From a checkpoint of a small transformer trained on Wikipedia: width 768, MLP 2048 SwiGLU.
Each number is 128 + 24 x the weight over its row's rms, rounded and kept within 0 to 255. Layers, rows and columns count from 0. The size above them is the row's rms in percent of the matrix's.

# layer 7 attention output (transposed), 768x768, rms 0.0171, rows 301-312,365-376, columns 384-575
size [ 94 100  91  89  93  94  97  89 103  97  98  96  93 101  92  90  92  94 100  89  89  96  96  95]
[[107 110 166  98 132 137 117 114 100 131 141 142 136 148 167 122 118 102  77 137 135 144 161 117 122 131 167 109 126  95 164 125 197 145 110 133 139 129 208 150 115 161 157 129 119 187 162 153 105 126 101 102 104 126 122 122 167 130 114 157 131 155 125 100 147 132 121 152 109 194 132 128 100 110 152 129  88 145 129 156 117 128 116 117 114 130 147 124 138 116  98 112 138 141 135 108  91 101 129 144 111 111  94 131 129  89 143 114 114 119 111  98  87 109 119 132 112 126 118 142 132 119 122 149 107 138  81  99 128 131 132 111 148 124 162 152 151 142 116 155 131 129 112 113 140 143 102 120  98  84 139 145 131 150 157 149  92 157 124 100 147 150 136 149 120 148 162 126 133  74 145 109 166 141  66  85  95 169 153 129 151 115 102 118 161 124  96 149  68 121 171 111]
 [108 162 104 138 102 112 105 114  12 107 100 113 131  99 159 130 134 160 139 153 136 154 127 177 189 132 152 131 146 125 145 154 130 141 149 172 109 162 115 177 124 136 143  97 132 120 150 141 127  73 117 110 156 108 160 107 105 125 128 171 150 127 159 135 131 170 151 102 143 175 135 124 114 178 101 142 104 152 132 135 126 134 157 154 165 116 140 150 126 100 128 134 100  67 114 124 138 123 146 132 144 120 129 208 120 156 188 157 117  91 164 112 115 117 140 137 115 118 189  79 167 117 156 128 107 107 117 164 133 139 124 128 163 167 147 122 137 112 155 123 129 114 172 121 113 117 125 100 129  99 129  92 121 114 146 173 136 116 107 106 160 146 127 107  96 120 115 167  91 110 116 104 105  97 129 156 116 134 125 152  92 128 123  91 153 109 139 113 119 106 119 137]
 [140 166 147 179 139 124 141 137 113 126 156 141 151 136 123 115 107 142 136 153 117 161 106 114 122 115 126 144 128 143 145 183 156 170 136 111 134 104 109 157 180 126 165 159 137 124 110 115 129 127 112 109 137  98  89 159 144 107 119 120 143 143 179 168 165 134 145 148 103 169 143 143 100 179 118 116 113 128  97 137 129 130 177 142 129  81 114 121 141 111 111 164  91 152 163 169 131 149 135 124 127 136 123 161  95 140 149 146 110  76 163 130 150 140 130 134 104 127 170  58  89 107 170 146 134 151 100 143 169 135 127 107 104 112 145 106 126  94 103 147 135 157 161 177 169 131 106 131 120 135 127 131 139 136 153 143 114 121 170 142 153 156 169 130 121 120 107 145 128 123 135 112 120 136 157  76 129 132 140 148 135  95 127 151 166 107 127 121 124 119 150 109]
 [146 133 162 156 117 119 164  91 207 157 138 133 143  88 111 135 129 119 121 118 118 129 124 151 120 114 101 152 110 135  89 134 142 142 131 119 144 109 164 128 112 134 199 104 155 109 184 118 107 121 144  87 107 105 169 125  63 125 154 143 106 168 128 150  96 102 151 159  86 126 128 167 116 129 117 139 117 153 151 193 143 165  94 106 117  59  84 117 138 145 143 116 100  77 138  76 135 129 132 149 166  65  71 174 133 137 160 127 117 166  82 121 124 142 152 168  92 124 128 120 127 133 135 142 116 113 103 119  90 115 106 135 133 116 119 186 105 118  97 100 158 133  99 113 144 176 154 148 153 164  83 111 123 122 148 126 122 122 118 116 125 134 124  70 148 148 116 145 102 118 112  95 147 128 119  83 157 109 101  83 126 133  93 126 142 131 120 135 125 127 124 111]
 [113 168 106 167 105 118 154 106  90 102  83 112 142 118  49 175 109 137 128 126 141  74 145 117 154 123 133 149  98 113 114 130 104 144 160 167 118  85 142 157 111 107 151 120 161 135  99 174 165  69  85 108 114 100 119 111  81  99 140  98 137 138  85  96 143 134 135 209 112 126 127  93 114 116 125 113 119 138 109 132 134 135 159 121 138 167 148 153 123  83 116 156 107  68 118 164 111 151 124 133 146 131  98 141 170 155 103 142 118 127 115 132 156 155 130 137 141 132 158  66 122 141 149  99 137 117 107 128 113 135 129  68  96 137 162 135 116 111 115 133 133 123 174 151  90 178 105 122  97 154 114 154 114 135 107 157 139 124 111 107 154 137 165 134 139 123 163 132 112 107 122 172 142 121 198 146 141 127 180 141  93 130  99 139 152 149 133 137 128 115 165 134]
 [124  88 126 156 155 124 118 172  67 125 170 144 111 125 139 145 123 191 135 114 116 132 161 124 116 116 110 105 129 157 120 121 147 165 146 132 124 148 182 107 153 106 157 132 115 121  94 132 116 152 116 115 121 110 143 114 177 186 120 133 156 146 138 112 154 135 122 144 162 158 129 117 120 167 100 135 148 153 113 141 127 113 132  88 136 146 142 127 147 153 142 137  97 152 155 138 183  97 159 104 119 154 113 105 134  96 159 157 106 106 123 140 118 149 140 161 133 101 145  63  85  90 121 150 110 107 118 155 121 154 153 127  89 124 180 122 109 121  91 140 126 112 190 171 145 172 135  63 116 134 113 176 159 142 133 122 176 111 131 143 147 188 146 152 142  90 101 104 141 124 138 131  88  89 135 136  94 139 136 161  94 144 173 120 172 121  93 110 142 119 150 125]
 [116 111 152 152 131 118 127 118 160 132 140 119 105 102 118  93 121 175 147 108 111 122 120 108 107 120 169 102  75 175 100 126 116 117 120 157 147 151 104 163 130 171 110 132 114 136 141 112 160 150 115  84 113 124 126 146 128 156 116 125 136 121 121 110 115 133 189 142 100 134 131 157 120 114 108 142 141 125 130 146 123  96 140 126 139 146 125 150 129 110 122 156 145  98 122 134 146 163 132 105 154 101 127 195 148 135 133 121 150 157 170 106 123 130 141 156 109  82 158 136 182 121  99 116 109 146 128 184 140 119 145  71 101 113 127 152 163 129  86 137 100 116 127 110 159 117 134 156 112 155  71 162 129 165 117 155 126 121 120  94  98 166 140 140 139 150 132 137 117 123 107 131 165 150 206 142  84 134 124 146 104 115  83 134 125 137 157 141 113 124 147 134]
 [134 143 123 139 123 152 130 104 175  97 111 127 133 141  64  86 120 165 140 117 123 171  87  59 150 143 146 116 139 105 149 113 139 127 114 108 129 143 147 148 127 111 160 176 129 164 101 138  94 130  78 130 133 111 135 149 139 140 150 135 131 180 106 167 105 137 137 131 124 130  98 110 114 153 156 135 171 143 161 127 119 127 157 129 139 118 153 101  93 149 126 138 163 138 128 119 130 111 161 141 148 146 116 123  93 101 128 123 118 114 129 147 147 157  97 157 178 116 142  95 123 127 144 166 111 142  68 133 132 138 161 129 113 108 130 144 150 138 126 110 126 106 177 167 143 119 107  85 167 115  93 167 130 120 112 121 114 112 150 127  70 130 153 128 132 113 128 159 127 119 164 118 144 185 188 137 143 123 129 139  66 129 110 171 137  79 126 163 151  91 178 124]
 [106 167 146 170 121 152 183  65 136  75 121 165 147 118 121 146 125 154 143 138 121 169  93  86 118 138 138 118 170 165 145 160 108 117  90 137 177 112 132  92 100 150 153 109 150 146 107 105 119 101 101 144 154 117 142 135 116 141 149 144 128 113 121  79 138 164 109 155 107 173 120 128 105 100 153 125 138 132 128 120 151 133 150 122 142 155 120 146 133 125 105 124 112  85 128 138 132 128 154 122 142  53 135 127  87 138 138  96 158 168  91  97 133 100 106 140 117 142 153  97 123 161 129 121 114 141 113 147 132 138 176 117  91 141 126 156 142 113  75  68 131 111 130 122 123 169 132 106 146 134 141 145 130 114 115 101 145 118 111  95 121 174 136 105 138  73 156  39 159 101 117 127 158 148 132 154 131 117 140 151  96 123  85  91 154 142 146 106 127 124 143 168]
 [ 94 186 106 143 141 148 103  56 112 118 129 131  72  96 158  88 152 122 115 106 166 166 102 168 128 112 108 117 152  86 132 121 102 163 163  83 110 136 161  95 105 143 131 126  97 126 155 118 134 118 129 124 147 144 151 126 174 123 113 142 116 129 124 132 135 164 140 142 109 146 123 154 132 154  89 152 113 122  92 115 139 138 127 151 100 138 110 125 169 151 120 130 151 123 136 135 131 148 125 103 139 179 131  89 115 113 195 122 132 119 110 102 109 145 121 105 126  92 128  85 142 141 136 122 122 117 123 147 142 122 119 108 172 123  83 148 118 129 147 135  87 135 128 126 126 151 163 144 148 141 130 103 134 142 140 133 160 111 126  99  92 130 130 137 117  93 128 111 106 120 131 126  51  97 101 102 127 115 155  88 149 168 109  94  99 115 143  98 138 137 130  98]
 [198 177 151  61 119 107 132 108 177 122 120  94 160 133 104 103 134 173 149  96 113 123 112 104 111 135 110 135 102 148 132 146 107 136 102 101 162 146 144 167 132 143 110 171 119 146  89 112 124 142 163 124 140 169 125 150 177  84 129 152  92 122 127 116 130 134 130  94 133 148 137  88 102 131 103 133 123 162 139 151 139 162 172 126 133 116 127 131 147  89 123 124 103 153 136 145  97 137 130 148 134 127 118 153 103  88 145 124 161 124 120  49  93 100 120 118  85 142 155  98 119 111 126 123 130 108 103 104 145 105 107  79 117 131 101 111 151 155  51 161 133 133 139 181 151  91 121 107 112 120 147 146 105 132 157 126 134 145 149 108 141 111 158 159  95  83 108  95 179 111 146 150 127 116 163 139 139 116 189 194 114 122 105 137 164 148 159 132 163 121 130 165]
 [123 107 104 164  90 129 124  60  87 113 114  99 125 134 141 149 103 103 118 125 120 163 117 157 140 125 103 160  93  99 110  68 136 140 132  96 103 124 158 137 116 159 153  85 108 102 160 112 109 109 150 152 130 101 164 106 119 131 141 152 124 138 136 139 108 106 111 172 122 111 122 150 148 117 157 158 115 112 154 124 154 162 100 120 144 127 144  79 122 109 112 104  89  79 125  93 121 128  62 125  94 108 145 162 123 148 137 133 131 139 118 147 108 170 131  94 124 148 105 165 185 117 131 120  82  79 135  75 100 116 128 177 124 138 159 130 113 125 144 138 145 144 128  28 111 138 117 131 139 102 172  85 148 106 105 136 145 104 104 144 138 120  88  94 112 156 135 139 131 150  89 133  96 134 170 130 153 148 116 153 109 149 128 126 151 109 103 144  84 158 152 140]
 [ 91 120 156 119 155 108 153 138  78 111 134 118 141 141 188 154 130  83 101 132 110 147 174 118 110 136 174 103 157 149 140 121 163 197 126 122 149 148 145 113  71 119 123 122 109 172 162 126  58 144 122 110 104 135 136 116 174 148 134 188 144 133 102 104 123 155 121 161 116 144 137 140  95  90 201  66 151 154 113 157 110 136  84 122 141 177 159 130 154 138 130 109 150 155 117 122 121  99 118 116 112 102 112 125 120  89  94 130  97 142  86 111 111  96  96 162 108 110  97 114 118 145 127 134 135 142 146  90 116 146 147 130 162 120 152 145 179 119 148 135 119 148 169 140 132 125 139 190 122 111 151 151 128 105 165 134 111 127 132  95 119 136  97 109 127 133 128 113 144  78 176  78 164 146 118 132 109 134 133 120 118 139 145  96 139  97  93 130  98 160 162 102]
 [ 97 159  66 131 188 137 135 147  39 107 145 141 127 115 169 131 136 127 126 115 121 165 151  91 130 135 112 146 205 130 125 156 146 107 148 132 102 175 133 135 124 163 122 113 162 130 136 141 120 105 125 118 121  98 124 135 147 155  94 189 113 130 130 158 102 135 153 137 131 152  96 105 150 137 160 125 125 134 155 136 113 125 145 163 131 170 114 147  92  92 117 132 168 101 116  93 120 100 132 111 162  99 168 131 152 182 171 116 115 112 135 167 110 102 135 156 117 122 166 102 141 140 155 137  82 131 123  87 149 146 109 156 118 153 185 124 148 100 203 147 122 122 132 117 106 150  75 124 100  91 149  64 116 110 156 142 151 107 131 107 157 185 147 113 132  93 103 103 146 162 113 123 120 139  91 140 129 150 121 153 127 127 132 113 181 105 128 118 112 175 137 121]
 [ 87 115 136 100 130 151 113 148 122 132 170 112  85  95 119 121 135 114 132 137 142 180 124 122  98 120 144 157 125 118 141 150 112 156 142 148 109  98 163 142 116 128 133 142 153 118 124 113 153 128 106 157 159 129 121 138 155 137 145 118 159 105 169 121 149 164 121 175  92 152  99 185 111 158 139 135 160 128  88 133 118 143 145 123 141 139 132 126 147 125  70 168  97 131 152 124 162 159 137  90 127 147 104 141 143 151 132 140 109 147 126 124 186 158 144 110  99 113 117  74 146 113 144 131 107 144 128 145 137 140 101 123  64 107 145 109 117  54  98 124 133 135 173 147 150 142 126 111 110 139 140 158 137 145 158 101 108 119 137 128 102 161 122 119 134  80 151 130 117 140 132 110 135 153 123 121 151 157 105 125 144 141 135 108 128  83 142 122 101 114 132 120]
 [155 127 146 131 147 125 133  84 201 117 160 135 186 132 117 138 113 118 144 111 110  97 139 144 110 134 124 135  98 125  94 126 142 149 137  89 161 138 134 170 119 114 164 135 131 134 159  98  94 168 155  96 153 120 141 155 109 122 113 138  82 132 131 127  94 132 134 151  91 122 124 179 121 151 103 127 134 129 127 144 126 152  99 124 154  96 120 111 157 149 137 148 138 115 178 115 145 121  82 142 140 128 100 143 121  94 142 146 121 142  82  87 146 144  97 183 138 128 113 116  90 134  89 147 140 155 159 122 106 149 122 144 149 119 132 147 114 139 120 124 165 134 121 140 155 111 152 116 192 154  82 130 152 148 137 119 107 150 158 150  66 131 126 122 191 157  95 146 112  90 130 121 148 165 140 112 136  81 104 101 138 132 135 106 109 135  96 115 173 103  85 141]
 [140 162 141 138 114  83 160 118 131 136 120 116 116 113 120 194 110 144 169 129 135 104 198 127 113  70 119 141 124 105  92 134 136 122 140 159 141 124 137 140 119 126 136 141 183 151 107 164 160 124 103  97 110 141 136  98  95 103 147 131 161 117  94 111 114 116 156 169  86 128 138 116  76 143 152 120 144 131 122 176 128  99 130 125 159 177 140 124  89 100  97 135 141  99 116 133 109 152 118 149 118 152 112 140 158 130 106 124 135 131 110 107 127 138 134 138 161 100 145  75  67 144 133 128 162 115 140 132 109 134 118 102 108 137 166 147 140 102 130 130 164 162 121 172 134 123  92 133  95 137 118 120 133 126 121 115  78 122 155 120 126 123 141  82 135 112 111  75 124 168 141 201 139 138 122 123 105 107 129 113 119 140 117 113 152 156 141 143 134 140 168 117]
 [107  41 140 100 152 128 134 124 132 161 141 151 136 123 109 131 120 145 152 109 117  95 151 106 108 114  97 119 156 139 100  92 114 148 128 193 140 127 146  82 132 110 115 152 125  76 105 166 146 143 146  83 125 134 147 138 146 155  91 156 146 129  97 134 128 142 131 140 148 127  87 145 133 144 112 134 120 165 127 153  92 130 109  90 118 183 119 142 115 180 116 102 102 125 125 137 215 113 156 149  87 156  88 156 133 100 141 143 122 159 120 142 118 167 140 151 136  67 127  96  93  82 107 145 124 136  93 161 131 117 150 105  88 145 137  94 116 153  86  94 116 105 144 180 152 180 178 130 148 132  83 136 146 127 144 100 111 148 101 131 113 117 141 118 143  74 149 123 111 114 131 126 112  97 139 116 127 128  96 158  72 123 141 100 151 132 110 109 179 116 155 121]
 [121 100 156 154 115 114 122 118 167 135 123 133 105 125 156 123 128 121 153 138 125  93 126 150 109 143 144 101 114 156 108 143  99 123 125 163 136 126 142 149 133 132 128 184 106 112 159 116 152 128 139  61 115 160 147 144 125  99  92 120 115  87 135 135 128  93 150 112 112 126 156 124 112 110 159 141 140 144 113 135 159 142 110 133 120 149 133 101  98 130 154 109 171 142 150 102 113 154 129 127 108 120 115 152 123 141 141 125 142 117 146 106  93 181  84 132 111 120 178  93 167 118 127 136 131 148  93 212 139  94 155 107 139 123 102 171 144 128 113 124 135 136 113 144 190 119 183 159 152 187  68 148 103 160  96 127 135 152 117 169 121 159 104 102 133 114 114 130 102 161 127 111 151 176 125 134 117 113 112 127 145 147 110 135 117 136 117 136 144 129 178 119]
 [ 93 131 113 109  87 157 141 116 147 138 136  68 150 121 107 109 147 127 128 128 100 171 106  53 142 128 145 132 142  98 107  82 152 127 112 101 110 130 116 182 109 112 144 138 123 162 163 111 125 177 126 133 134 159 160 176  80 133 138 121 126 134 107 140 132 139 112 124 121 166  75  85 110 131 137 139 137 116 188 124 116  94 153 128 127 135 102  87 120 190  91 123 131 108 110 129 148 153 167 135 162 128 136 159  76 156 104 122  97 106 137 157 145 159 145 149 151 108 112 119 138 131 153 130 122  90 121 155 146 143 142 107 130 145 135 150 131 137 144 127 135 121 166 174 119 104  91  99 153  96 104 149 135 126 116 144 108 129 153  96 112 147 139 127 115 143 154 179 144 103 143 126 123 182 174 133 106 154  96 133  64 127 104 152 147 107 138 152 100 135 184 149]
 [132 185 116 169 165 146 167 126 169 119 119 124 170  90  99 106 123 139 178 151 130 172  96  92 120 112 128 124 151 145 135 139 128 129  92  65 134 123 142 129 155 183 157  96 177 130 102 132 124 138 132 140 124 150 138 134  95 138 130 118 110 168 101 140 115 149 126 121 169 170 102 103 152 129 147 124 106 129 126 111 154 117 194 170 121 104 157 158 137 119  65 133 111  95 133 116 150 143 148  97 159  89 164 126  85 128 154  92 139 165 112 117 118 113 140 141 153 181 108 110 115 157 126 136  84 145 145 111 140 136 193 128 129 136 170 175 124 122  98 118 117 140 116 109 142 158 112 126 182 140 134 107 122 101 100  85 143 103 134 110  83 144 144 173 159 149 115  37 147 125 160 142 138 143 128 145 118 131 150 109 136  95 144 124 125 113 148 119 157 127 132 172]
 [ 98 163 104 173 169 194  93 106 100 119 170 120 112 119 119  73 130 118 117  86 130 148 127 113 141 126 129 109 125  77 143 126 105 175 114  67  97 112 125 126 102 136 115 109 103  94 130 152 119 123 121 150 151 100 174 156 161 154 139 115 108 167 140 162 123 165 131 147  97 141 110 158 153 134 126 125 126 112 131 118 144 130 125 152 138 143 122 140 145 139 110 133 127  95 140 141 140 148 162 114 124 163 168  89 132 117 133 155 121 137 127 119 129 120  91 113  98 118 148 129 147 149 165 120  89 109 139  81 137 171 130 131 138 127 156 123 117  94 142 132  82 151 126  85 113 121 111 130 165 119 153 115 145 168 133 144 162 133 128 132  78 111 103 174 110 139 126 149 137 138 156 102  70  85 132 158 133 127 127 148 103 152 131 109 146 128 135  87 111 122  56 142]
 [153 171 134 115 111 125 179 113 157 139 117 110 125 104  96  84 132 147 147 140 123 115 121 122 141 150 134  95 158 194 118 156  75 129 123 175 161 130 129 160 117 138 141 155  94 177 104 127 132 138 144 122 145 160 167 149 175  74 107 139 114 146  80 125 131 159 153 113  78 133 162 116  87 142 103 133 126 161 107 173 113 149 142  95  98 116  96 144 124 147 129 138 101 119 119 158 129 172 139 149 111 123 116 166  92 101 150 141 151 133 125  93  73 109 157 107  83 137 150  77 154 108 166 124 140 112 124 139 150 122 154 100 104 148 107 115 109 140  50 125 150 130 116 150 146 138 177 120 123 138 119 145 139  95 149 118 149 105 106 102 140 127 162 119 101  81 122 108 159 142 142 130 119  59 107 145 126 124 127 194  99 120 120 106 142 132 143 124 167 125 183 146]
 [105 122 110 122 157 149 125 122 100 125 126 138 137 156 137 113 108 139 106 128  83 151 124  69 124 114 129 141 102 137 150 124 135 138 111  93 138 132 106 117 109 145 143 106 149 115 113 120 106 120 146 145  88  79 123 121 109 143 124 130  81 123 137 157 118 100 130 143 112 130 127 121 153 124 169 122 126  93 151 112 150 151 111 148 154 116 129 124 128 110  92 126 108  91 127  99 138 121  96 105 119  89 162 155 122 162 122 114 129 136 102 144 147 122 138 118 134  91 116 158 121 133 114 140  97  79 161  63 130 141 109 139 148 154 196 148 137 112 125 154 138 134  69  78 122 134  57 149 118 123 179  80 150 146 126 142 125 120 158 156 131 123 130 138  97 162  98  75 128 125 119 133 120 118 176 128 127 133 127 110 113 113 134 163 134 130  98 167 114 160 133 142]]
# layer 7 attention value, 384x768, rms 0.0199, rows 174-185, columns 384-575
size [ 98  89  89  94  92  98  88  98  95  96  95 102]
[[115 137 112 121 148 144  98 128 116 102 113 161 118 128 116 112 140 110 131 125 152 110  87 140 131 136 144 117 113  99  93 150 134 143 125 199 159 187 150 101 131 108 115  80 146 157 128 121 133 108 122 109 129 138 119 120 142 110 133 153 123 117 105 127 161 120 148  98 135 162 113 113 151 144 131 123 131 133 146 177 143 151 111 104  90 111  84 134 141 164 129 145 163 148  93 165 165  88 149 106 172 149 138 101 104 161 118 114 121 131  94  94 134 147 125 121 102 106 156 153 107 126 115 165 126 131 150 152 115 129 121 164 143 177 132 134 129 133 189 158 132 137 116 140 115 100 110  76 119 115 139 132  77  78 157 113 148 147 142 127 173 113 136 145 182 121  96 144 109 116 113 125 121 132 112 157  86 120 135 127 118 141 134 152 113  78  81 114 132 115  97 141]
 [128 143 139 102 166 128 130 126 112 134 111 121 134  82 125  92 127  95 153 158 147  99 130 131 136 154 136 116 109 140  92 146 107 151 122 139 109 114 105 152 150 128 143 115 124 102 132 106 140 158  92 129 103 135 185 135 106 131 165 144 166 137 183  94 149 118 144  86 142 146 101 144 146 155 150 103 124  90 119 147 106 126 117 118 154 114 135 129 124 103 124 168 107 106  93 126 100 121 107 108 127 112 122 131 161 133  88 113 115 128 158 125 122 128  66 113 169  96 125 140 138 154  93 104  87 118 106 102 176 105 119 147 125 149  97  96 127  77 140 119 144 111 125 112 164 121  81 138 136 177 169 180 111 151 199 142 129 125 113  81  92 150 145 114  96 115 122 115 144 147  95 150 138 127 118 147 100 155 125 113 161 141 162 116 129 115 136 109 107 173 143 112]
 [135 159 133 134 158 111 157 163 160 103 148 182 141 172 141 137 116 149  96 106 100 103  98 154 143  92  88  91 128 160 137 133 159 146 109 144 168  88 100  99 131 140 136 124 176 118 105 165 121 105 133 109  81 142 151 181 111 138 132 138  80 136 163  88 149  98 144 121  85 102 104 163 152  96 131 111 140 130  96 121 118 141 103 165 126  96 103  79 156 102 116 117  81 135 172 148 161  61 141 120 125  92 150 162  94 146 125 149 138 105 127 127  89 126 122 150  57 142 101 118  98 109 124  94 102 121  90 152  86 147 142  99 150 158 108 151 136 129 115  97 154 121 105 146 182 152 172 119 132 155  85 123  79 133 116 112  98 150 163 142 160 129 169 120 154 104  92  94 118 165 128 181 172 171 142 124  92 139 115 161 140 133 129 150 150 136 104 101 146 133 175 123]
 [135 130 120 124 118  88 131 119 121 133 142 140  90 124 131 116 131 133 125 106 150  99 158 137 150 126 119 154 110  89  73 109 112 148 129 150 121 161 141 135 131 125 133 140 130 113 105 138 160 171 114 123 121 155  89 128  98 153 189 113 144 147 130 103 205 130 114 134 140 108 183 161 132 130 130 149 138 138 142 140 103  68 144 134 121 119 127  69 217 153 141 115 110 122 142 132  77 160 112 143 151 154 121 109 103 123 116 119 100 100 132  90 103 140 179 176 174 139 144 103  98 149 135 142 145 109 125  87 132 128 113 116 160 142 145 167  79 103 152 141 145 159  77 145 126  81 149 175  98 114  98 118 117 131 134  77 157 108 133 104 148  97 134  81 172 139 100 133 133 131  92 183  97 163 125 115 115 113 108 101 147 175 134 136 130 157 104 101  98 135 167 129]
 [131 104 139 150 143  97 136 103 106 138 129 162 122  89  89 128 132 148 149  79 141 150 130  97 143 118 106  92 139 105 141 138 124 114 143 130 129 147 147 106 137 113 152 124 135  83 111 105 149 139 108 127 161 153 130 150 174 108 113 180 133  84 145  80 133 127  92 133 151 146  67  74 181 115 106 147 144 149  86 118 122 114 126 121 101  80 161 126 148 162 118 107  84 142 159 143 177 152 122 137 121 113 126 136 155 111 132  95 107 112 129 154 157 141 132  96 142 103 110 110 105 101 144 125 106 129 145  90 135 126 123 120 132 139 134  87 148 110 113 137 127 123 140 149 154 128 110 110 125  84  99 147 190 153 121 100 156  86 135 144  68 142 135 129  98 125 120 162 132 142 105  95  95  91 138 112 114 161 118 172 131 116 158  93  91 138 130 107 127 133 117 123]
 [113 158 107 140 149 153 136 106 112 102 117  95 101 114 142 131 106 144 124 145 101  94 124 170 122 133 102  92  54  87 127 147 123 137 149 158 110 133 126 142 127 116 134 158 115  97 170  85 119 118 136 132 126 136 156 113 143 136 151  99 115 132 127 130 143  96 103  82 144 101 160 119  77 149 139 182 124 105  79 129 139  90 167 112 139 141 138 134 134 109 144 120 103 142 144 125 132 139 134 109 136 115 113 161 130 165 176 122 122 121 129 173 107 150 118 184 109 145 133  96 121 153  84 126 138 118 121 140 143  81 115  88 140 152 117 156 125 133 138 152 126 124 112  80 124 102 126 170 148 131 126 151 132 121 116 149  73 102 105 167 125  93 162 148 118 124 103 135 155 111 146 136 169 126 143 122 103 122  98  89 134 122 141 116 155 114 129 131 163 120 192 123]
 [133 126 144 138 138 145 138 117 138 150  95 137 109 123 124 196 123 119 166 155 120 117 127 176 171 118 104 146 103  79  98 120 152 152 148 139 105 147 119 134  84 145 121 131 115 130 160 142 199 154 131 134 124 121 153 138 115 114 164 111 114 131 129 134 108 150 137 104 151 111 124 128  73 121 133 115 141 157 123 138 119 121 105 109 141 116 163 107 119 134 117 136 107 105  95 114 101 122 114  65 136 125 154 116 117  61 111 185 140  93 163 143 128 122 132  72 146 202  60 143 165 135 108 120 100 108  96 112 148  72 142 113 130 149 118 133  98 162 152 120 103 132 124 169 142 146 114 143 110  84 175  81 130 134 130 149 151 104 142 130 120 178  95 121  97 122 144 156 141 121 146 125 147 114 141 144 119 140  93  94  98 150 135 144  96 164 119 128 140 140 128 138]
 [183 130 179 113  88 108 144 142 114 132  98 116 126  97 111 145 104 141 114 140 138 120 107 133  92 112 122 138 116 131 140  91  97 142 135 146 119 154 100 164 118 120 126 139 124 144 121 156 131  97 141 128 122 115 146 103 131 127 174  92 108 124 146 135 157 132 110  86 177 121 110 143 171 109  98 132 111 125 132 156 171  85 132 181 112  97 148 148 107 106 110 123 133 112  97 144 134  94 151 128 127 103 128 115  95 113  96 125 138 156 185 105 118 126 184 130 115 147 129 124 107 158 139 149 146 119  83 142  99  93 138 169 116 199 127 135 114 107 136 143 150 150 151 126 126 205 102 138 124 110 151 142 103 148 159 103 108 161 128 105  92 116  90 135 111 110 112 152  82 154 138 152 140 110 138 161  92  83 126 147 134 153 129 105  94 139 149 127  80 137 100 104]
 [ 87 105 133 125 124 163 161 131 136 119 149 105 121 107 135  70  96 121 106 122 125 127 110  72 181 114  97  97 112 132 122 134 142 124  98 104 123 109  93  98 151 152 116 127 125 100 129 147  96 124 100 131 122 125 129 151 166 122 145 198 117 136 112 109 131 140 143 147 132 195 115  67  69 137 112 129 139 131  99  98 141 140  81 136 150 102 119 146 112 155 112 127 133 106 158 108 177 154 159 123 122 143 174 110 133  89 115  92 141 125 142 118 156  95  88 127 136  99 146 119 108  72 155 137 147 118 110 127  70 132 116 190 122 113 135 131 144 125 107 192 111 151 148 133 100 129 150 138 152 163 116 101 119 108 137  96 138 113 127 131 106 117  98 146 118 112 180 129 107  87 136 145 107 126 127 150 186  97 129 129 116 164 138 117 153  83 145  96 141 109 137 142]
 [137 143  98  96 154 142 143 134 126 130 148 132 102 105 110 148 130 113 115 100 135  96 113 156 130 116 132 137 106 149  66 136 109 168 134  94 164 113 145 142 123 108 172  98 120 154 110 148 164 146 134 163 140 182 149 117 142 153 146  95 121 114 115 130 167 157 132 150 124 101 152 142 139 131 128 140 146 168 133 112 151 137 126  99 101 124 147 121 135 124 126 122 104 109  91 134  81 181 122 136 103 137 124 144 128 138 131 133 109 126 127  83 122 193 137 124 149 139 144 114 129 149  95 135 103 122 139  80 157  98 133 140 153 115 111 141 124 125 117  94 140 135 107 106 112  81 159 134 137 133 121 176 157 156 172  90 138 160  82 163 220 112 150 151 129 141 155 150 179 146 155 152 122  74  99 165 129 147 118 163 155 125 142 139 127 166 157 140  99 110 112  95]
 [ 94 141  87 141 105 123 131 135 119  76 157 123 124 140  95 114 138 156 129 133  91 115 103  80 107 154 166 139  99 143 113 140 155 145 124 120 126 100 124 140 135 165 127 124 131 147 135 167 108 129 147 100 114 103 107 125 162 124 136 147 115 137 138 148 126 132 149 160 109 163 134 132 113 122 120 161 115 126 116 129 104 148 104 104 135 134 127 139 106 132  72 126 110 140 148 122 150  72 173  80 125 151 142 142 133 113 152 137 144 107 123 117 116 158 149 152 117 164 125 152 155 128 165 114 121 133 108 137 149 130 115 186 105 180 136  84 140 110 109 138  81 110 117 106 112 129 114 124 133 123 154 119  93  63 133 162 164 106 155 105 157 152  88 110 154 143 135 125 146 125 132 142 107 136 141 148 181 188 150 114  89 120 132 155  83  85 137 144 159 119 134 121]
 [106 159 124 144 149 125 114 105 158  84 129  98 117 124 136  93 133 134 138  81 182 148 152 151 137 138 149 131 154 124 137 125 138 157 101 148 118 145 128 140 160 149 155 144 162 147 135 132 121 117 113 187  80 132 143 103 166  58 147 160 129 122 109 138  96 140 173 152 144 137 157 141 108 112 140 109 156 104 132  90 102 132 130 187 173 132 146 126 163 118 158 142 131  99 114 145  97 129 153 140 119 152 112 181 170 130 158  79 128 140 148 143 142 144 175 171 118 133 162 151 160 123 164 146  91 133 166 118 118 133  80 100  75 130 151 148 132 134 128 119 129 172 123 117  95 119 135 130 141 120 142 106 187 128 109 130 185  97  99 113 106 120  97 131 104 120 136 120 139 113 152 110 147 120 129 116  97 181 132 111  98 138 167 141 108 145 155 133 119 176 127 138]]